config = dict(
    hidden_size=192,
    num_key_value_heads=6,
    vocab_size=1024,
    norm='layernorm',
    norm_place='pre',
    norm_eps=1e-05,
    tie_word_embeddings=True,
    init_std_o=0.023,
    init_std_down=0.023,
    beta1=0.95,
    max_grad_norm=2.0,
    decay_shape='linear',
)
Each number is 128 + 32 x the weight over the matrix's rms, rounded and kept within 0 to 255. Layers, rows and columns count from 0.

# layer 2 attention query, 384x192, rms 0.152, rows 75-91, columns 0-95
[[122 128 142 158 155 163 135 138  85 126 132 147 144 134 130 117  73 146 110 127 123 142 101  95 148 121 124 125 155 153 116  97 117 161 165 141 139 125 138 112 132 121 114 133 129 102 112 142 127 114 163 129  98 176 123 108 138 123 141 129 134 136 105 128 184 122 125 113 105 152 121 164 138 117 139 128 122 102 134 161 123 130 148 164 109 138  85 129 154 136  61 134 118 114 101 147]
 [145 123 113 143 157 137 145 107 133 119 114 137 120 135 130 141 137  89 124 176  91 156  71 104  90 196 150 139 102 108 143  94 150 137 113 136 123 121 122 164 134 141 138 134 174 141 160 107 118 150 109 107  98 109 146  83 145 120 146  68 103 141 101 141 120 147 161 126 121 110 111 122 148  99  97 112  92 134 122 155 140 116 168 129 158 114 114  82 174 172 162 150 134 116  95 179]
 [122 143 113 116  87 120 142 161 126 144 132  99 112 114 132 122 116 117 128 129 127  97 150 126 163 109 126 149 114 133 143 104 114 123 132 118 165 161 115 127 118  93 171 133 104 138  86  93 136 140 104 116 159 129 139 129 112 145 170 136 163 122 147  89 131 142 124 110  72 112 120 126 135 140 107 123 153 114 101 158  88 120  91 133 109 142 146 123  80 142 113 133 125 133  97 114]
 [118 156 142  99 148 136 146  91 129 103 128 146 117 162 113 154 107 105 110 152 140 150 106 133 135 154 136 139 133 138 135 127 153 133 111 127 137 113 151 111 109 125 113 150 145 114 125 122 125 141 131 120 106  96 137 122 126 142 168 103 109  91 105 133 144 109 152 114 110 124 107 108 163 135 107 154 132 127 116  77 108 119 136 151 126 144 111 156 163 100 155 113 143 105 106 114]
 [113 127 130 150 127 116 138  85 112 114 128 183 122 112 119 118 124 118 110 186  70 143 117  71 135 102 115 132  84 143 121 109 168 149 109 154 146 145 123  97 112  83 132 120  59 141 172 113 135 139 132 103 107 172 181 142 130 125 160  97 134 165 170 115 158 126 150 144 136 132 138 125 134  77  69 145 126 146 173 139 108 157 158 124 150 155 147 151  93 115  91 131 133 104 121 158]
 [ 98 104 148 124 113 134 137 100 144 157 130 133 133 127 112 150 105 117 145  94 107 127 116 122 132  99 113 198 107 142 169 162 163 142 122 135  79 130 151 104 125  88 124  85 144 146 126 114  99 129 159 124 136 154 147 110 119 176 143 131 102 128 123 164 103 161 124 131 115  96 117 146 132 114 140  99 104 150  99 121 112 149 123 158 138  85 132 162  95 132  81 149 134 134  89 106]
 [124 114 174 138 148 128 148 137 120 111 149 146 119 102 156 136  85 146 125 120 140  79  99 110 139 102 150 126 120 115 165 131 145  81 129  91 141 156 138 165 144 155 119 132 130 109 133 131 140  69 133 160 119 110 109 146 137 127 113 121 131 129 165 139 112 115 128 159 109 117 127 132  91 173 120 112 124 116 133  71 105 146 123 152 108 130 120 147 148 133 122 122  82 118 106 162]
 [ 80 130  93 148 133  91 116 137 156 153 108  98 127 145  92 108 135 149 117 140 104 125 155 117 109 138 151 117 137 140 144 138 180 134 131 117 109 148 141 132 142 150 136 113 120 129 123  75 127  94 129 146 158 106 155 118 138 136 147 127 109 145 135 127  86  86 127  98 139  88 101 152 135 146 102 115 120  69  91 124 113 175 123 175 135 118 119 103 101 129 125 153 113 114 128 145]
 [167 107 105  99 106 135 204 111 118 107 144  99  87  87  87 138 126 155 146 158 112 156 148 130 144 135 129 160 110 153 152 123 138 143 145  99  98 138 142  88 116 125 149 117 145 153 149 147 110 129 125 129 143 147 116 141 122 181 134 133 128 120 117 156 119 131  98 105 109 140 113 108 135 121 123 126 147 130 136 144 122 151  97 138 124 119 121 167  85 125 145 111 119  96 119 123]
 [115 148 132  90 131 179 152 126 176 153 127  89 113 137 121 129 130  68 165  96 159  89 129 179 143 179 107 104 142 124  83 162 130 106 115 145 145 103 158  83  98 152 105 157 172 119 115 120 152 100 137 132 139  87 138 159 140 146 133 118 170 102 157 134 114  70 151 106 114 102 114  85 154 144 107 129  82 144 148  92 148 130  75 201 125 155 160 157 129 112 104 135  80  74 145 163]
 [ 94 124 161 127 179 106 147 116  93 116 126 132 172 113 134 141 107 135 144 113 149 149 110 106 157 146 162 115 122  99 168 153 131 108 127  95 120 161  97 150 121 154 147  99 122 146 143 114 123 129 149 134  94 124 134 123 154 115 170 115 112 155 169 132  99 140 112 158 164  80  90 153 115 132 126  92 140  62 122  84 103 127 136 110 158 142 137 153 138 166 101 113 129 125 164 111]
 [149 125 151 112 129  51 177 138 134 139 132 111 138 114 155 105 160  90 143 137 143  97 165 122 134 101 126 183  87  73 119  95 154 179  87 128 104 116 173 107 137 108 137 188 128 106 130 147 119 155 132 122 146 138 145 108 119 125 116 126  88 129 147 121 145 153 142 106  81 108 112 137 158 132 132 159  74 104 168 157 130  84  91 123 112 142 147 121 172 141 131 124 164 143  95 136]
 [137 155 166 123 153 148 142 103 149 178 140 111 167  92 179 127 123 116 119 128 127 154 122  93 137 106 143 134 105 122 156 127 128 142 137 127  97 178 122 135 175 120 141 153 171 131 124  88 125 129 178  78 149 170 112  81 115 121 149  94 135 142 106 159 119 156 109  80 133 168 107 184 165 126 139 101 168 139  85 130 156 145 120 142 140 102 151 148 131 117 146 167  95 148  91 130]
 [166 119 130 165 149 146 148 142  97 156 140 133 130 155  94 140 121  95 154  69 155  95 173 111 130 125 106 139 132  98 146 112 176 114 111 138 126 110 123 146 139 101 129 108 122 148 110 107 116 110 121 155 114 124 147 143  97 120 148 121 115 128 157 121 112 111 168 140 105 128 123 104 117 152  98  84 124 169 162 155 130 182 116 162  50 145 168 124 172 152 145 156 103 115 114 163]
 [165  94 100 113 125 111 126 105 144 121 140 145 116 120 152 109 137 127 106 162 132 142 141 127 128 119 118 141 133 127 152 135  98 146  95 150 135 138 174  91 126 163 121 139 117 101 140 115 118 122 167 129 139 125 110 124 153 133 132  58 116 125 126 152 140 121 151 147 117 118 106 116 113 122 161 112 144  91 111 153 126 143 128 174 134 129 166 139 126 143 126 164 128 113 104 131]
 [109 129 117 101 162 167  94 128 180 146 116 108 116 130 132 147 103  80 136  77 139  67  89 120 129 145  90  93 128 110 153 107 132 127 109 130  83  97 114 132  60 115 122  90 117 168 119 139 119 141 126 110 132 123 137  90 148 133 129 154 130 132 155 130 159 103 159  96 119 124 122  90 131  72 119 141  79 122 136 115 154 143 148  86 141 145  87 151 124 104 138 131 134  96 129 153]
 [ 68 124 105 130 107  86 171 108 124 142 153 161  98 157 106 133 105 181 128 208  71 125 130 154 138 123 129 152 135 157 125 125 113 113 206 151 124  77 146 125 170 131 130 175 156  96 118 121  95 133  85 105 136  98 150 139 147 117 115 121 138 169 100 100 126 125 104 117 105 149 146 167 155 116 128 137 137  57  73 135 121 118 170 158 148 164 130 129  96 220 110 130 122 134 101 178]]
# layer 2 attention key, 384x192, rms 0.136, rows 75-90, columns 0-95
[[106 141 122 118 127 134 154 147 118 109 117 140 130  87 119 134 136  99 131 113 108 118 131  83 127 138  75  99 110  77 130 139 106  88 152 105  96 155 103  68 127 156 143 170 168 162 155 143 169 110 150 142 140 138 156 115 183  77 118 131 145 122 120 192 149 194  83 138  96 140 132 137 173 106 133 130 124 112 112  82 146 147 101 123 151 124 119 126 107 176  98 156 107 160 126 106]
 [110 137 111 122 154 163 115 149 176 140 136  99  95 113 107 108 116 192 121 114 133 118 128 146 147 112 171 124 133 158 133 118 101 161 133 109 126  84 113 160 144 125 129 121 102 168  86 153 119 162 123 113 138 127 124 119 102 178 147 155 136 118 106  96 118  97 122 136 126 148  83 142 124 109 132 137 124 155 145 156 121 123 145 120 148  84 105 161 176  69 153 130 148 118 164 116]
 [116 132  99 110 132 133 142 127  70 146  90 100 108 158  95 139 116  87 118 132  99 120 134 106 118 118 111 101  93 114 127 133 179  89 130  93  71 139 107  70  86 176  93 147 167 139 145 146 138 121 144 113 129 142 175 126 137  49 120 119  99 134 135 166 160 147 123 127 102 161 195 114 121  82 157 116 115 152 123 109 141 129 100 139 174  77 108 101 155 165 127 146  95 176 101 108]
 [154 104 116 119 137 145 127 106 137 158 122 143  95 107 118 103 110 147 130 107 153 142 121  95 110 158 166 174 116 175 121 121 122 159 116 131 180  99 122 201 122 133 157 113 142 141 103 136 153 152  99 124 126 116 124 107 104 197 116 102 130 113  98  80 147  93 150  94 172 110 124 128 109 130 134 129 146 112 138 157  95  98 134  81 152 134 161 141 125  50 147 145 147 107 163 124]
 [ 75 144  71 152 120 129 155 142 133 105  87 130 135 104 157 147 126 123 144 195  82 138 135 172  72 105 160 119 157 135 130 147 107 141 152  97 120 106 160 122  76 122 181 114 114 131 112 135 133  91 161 152 108 119 177 125 119 101 132  88 132 115  69 177 123  94 105 137 102 106 128 160 153 107  87 107 141 135 122 109 147 181 146  98  98  76  93 141 147 156 138 138 171 124 127  87]
 [126 135 157 139 109  99 164 155 124 117 128 161 196  95 108 162 147  57 148 118 125 152 132 139 125 132  72 103 140  56 117 130 105 123 168 113  99 137 148  83 117 143 176 142 126 152 171 131 139  98 128 167 133 101 188 117 180  59 100 128 133 172 129 139 136 133 128 116  91 151 152 158 133  99 117 119 125 113 105 122 163 155 126 111 140 143 108 100 115 176  75 155 147 128 133 128]
 [156  88 107 109  86  84  89 125 129 128 132 112 142 117 107 157 129 148 125 110 139 108 151 121 103 144 103 128 147 162 108 139 125 157 128 156 140 102 141  93 161 151 165 136 144 138 125 128 100 148  87 122 147  79  91 126 119 171 124 155 143 119 168 113 120 147 149 105 119 113 118 109 109 118 140 142 104 107  99 162  88 122 151 112 124  74 111 109 153 104 123 151 100 146 133 110]
 [138  93 136 158 114 156 153 103 122 135 164 164 148 119 124 113 131  96 171 106 128 159 174 144 139 102 128 146 133  87 127 146 106 159  70  75 144  67  96 155 109 121 151 106  63 100 121 184 102 128 107 102 172 130 131 128  98 159 136 166 114 127 121  90 102 118 112 146 105 131 109 102  84 141 132 108 152 110 168 130 141 111  93 153 101 117 123 117 103  91 155 166 177 105 138 128]
 [ 93 129 145 103 106  94 145 132 105 162 120 156 145 141 119 147 116  74 158 120 113 116 136  86 129 124  70 112 126  77 101 126 126 104 146 138  98 164 126  72  97 135 134 144 118 147 141 101 172 111 152 133 126 150 144 123 165  63 122 130  97 138 117 177 149 157  90 120  96 144 147 131 125 118 151 143 121 124 124  87 158 193 111 124 154 137 116 113 123 166 110 143 150 162 131 122]
 [139  90 137 111 109  98 151  98 143 147 136 107 144 136  61 156  88 167 158 105 114 131 132  94 178 148 159 162 159 153 152 121 143 158 122 119 153 143  78 167 147  99 171 123 124 118  96 147 111 134 135 120 139 114 134 102  97 186 143 145 111 103 146 119 126 132 146  94 126  91  76 151 109 132 165 109 127 140 103 149  85 132 122 102 141 136 135  83 151 104 128 111 138 124 137 134]
 [161  99 113 106 120 141  90 143 134  98 151 123 126 135 148 142 173 153 126 147 126 102 159 131 128  95 131 106 102 186 176 145 106 139 130 154 139  74 152 130 151 180 122 133  95 136 102 108 102 115 117 137 132 111 100 115  54 133 134  95 143 118 116 137 123  80 121 126 131 175 101 128 129 119 118 189 120 151 110 112 144 124 183 155  93  97 148 126 104 153 126  97 111  79 101 126]
 [141 103 132 128 104 123 138 122 107 132 119 111 119 129 106 142 114  96 101 142 111 105 123 130 135 169  89 137  93  87 105 127 157 113 117 173 112 148  90 119 129 131 129 157 117 208 116  96 167 115 128 133 155 142 117 179 147  88 131 131 140 162  89 143 134 139 130 167 127 112 150  94 125 144 126 134  99 131 142  95 136 168 163 160 136 137 111 100 105 197 107 143 147 145 146  91]
 [160 111 123 149 108 121 111 168 118 111 158 120 129 110 138 200 167 123  95 153 141 152 138 172 132 141  97  94  86 105 114 112  94 124 130  92  64 103 136 144  98 142 141 162 110 137 126 113 160 131 142 196 120 141 163 131 158  84 128 156 157 179 109 152 112 133 183 158 162 160 195 124 138 151 127 142  94 136 174 151 142 153 143 126 101 140 128 111  94 136  99 129 137 129 117 148]
 [145  98 146 110 116 147  88 126 132 141  95 129 146 118 127 133 137  76 123 142 120 109 149 124 104 154 145 131 144  71 115 133 138 105 163 105 121 170  97 108 117 167 123 128 144 159 140 127 149 134 147 110 163 136 164 161 162  91 133 159 111  88 102 136 120 161  79 130  83 141 102 140 125  94 143 128 132 118 111  97 161 122 101 122 167 125 116  87 122 167 117 127 109 155 121 135]
 [110 164 132 127 113 134  91 130 116 108 108 124 142 120 103 111 133 101 146 102 133 118 129 134 128 121 105 130  91  76 150 127 145 161 136 105  76 119 149 133 123 105 115 165 118 164 136 129  98 120 138 131 130 134 199  94 176 144 140 164 152 169 110 121 126 145 100 153 129 146 144 125 132 120 106 125 137 161 142  78 165 141 171 122 132  80 111  94 151 146 113 139 192 142 117 104]
 [156 149 106 143 100 146 114 148 144 119 154 134  81  52 135 156 136 150  78 101 119 138 172 158 130  96 101 166 146  77  94 147 127 118  77 145 157 139  72 125 144  81 144 126 132 109 141 121 116 140 118 104  78 134 144 121 135 133 167 124 130 172 148 150 111  94 159 141  91 133  85 130 160 156 101 137 149 149 146 142  68 116  91 121 139 115 153 136 109  59 100 139 101 159 115 114]]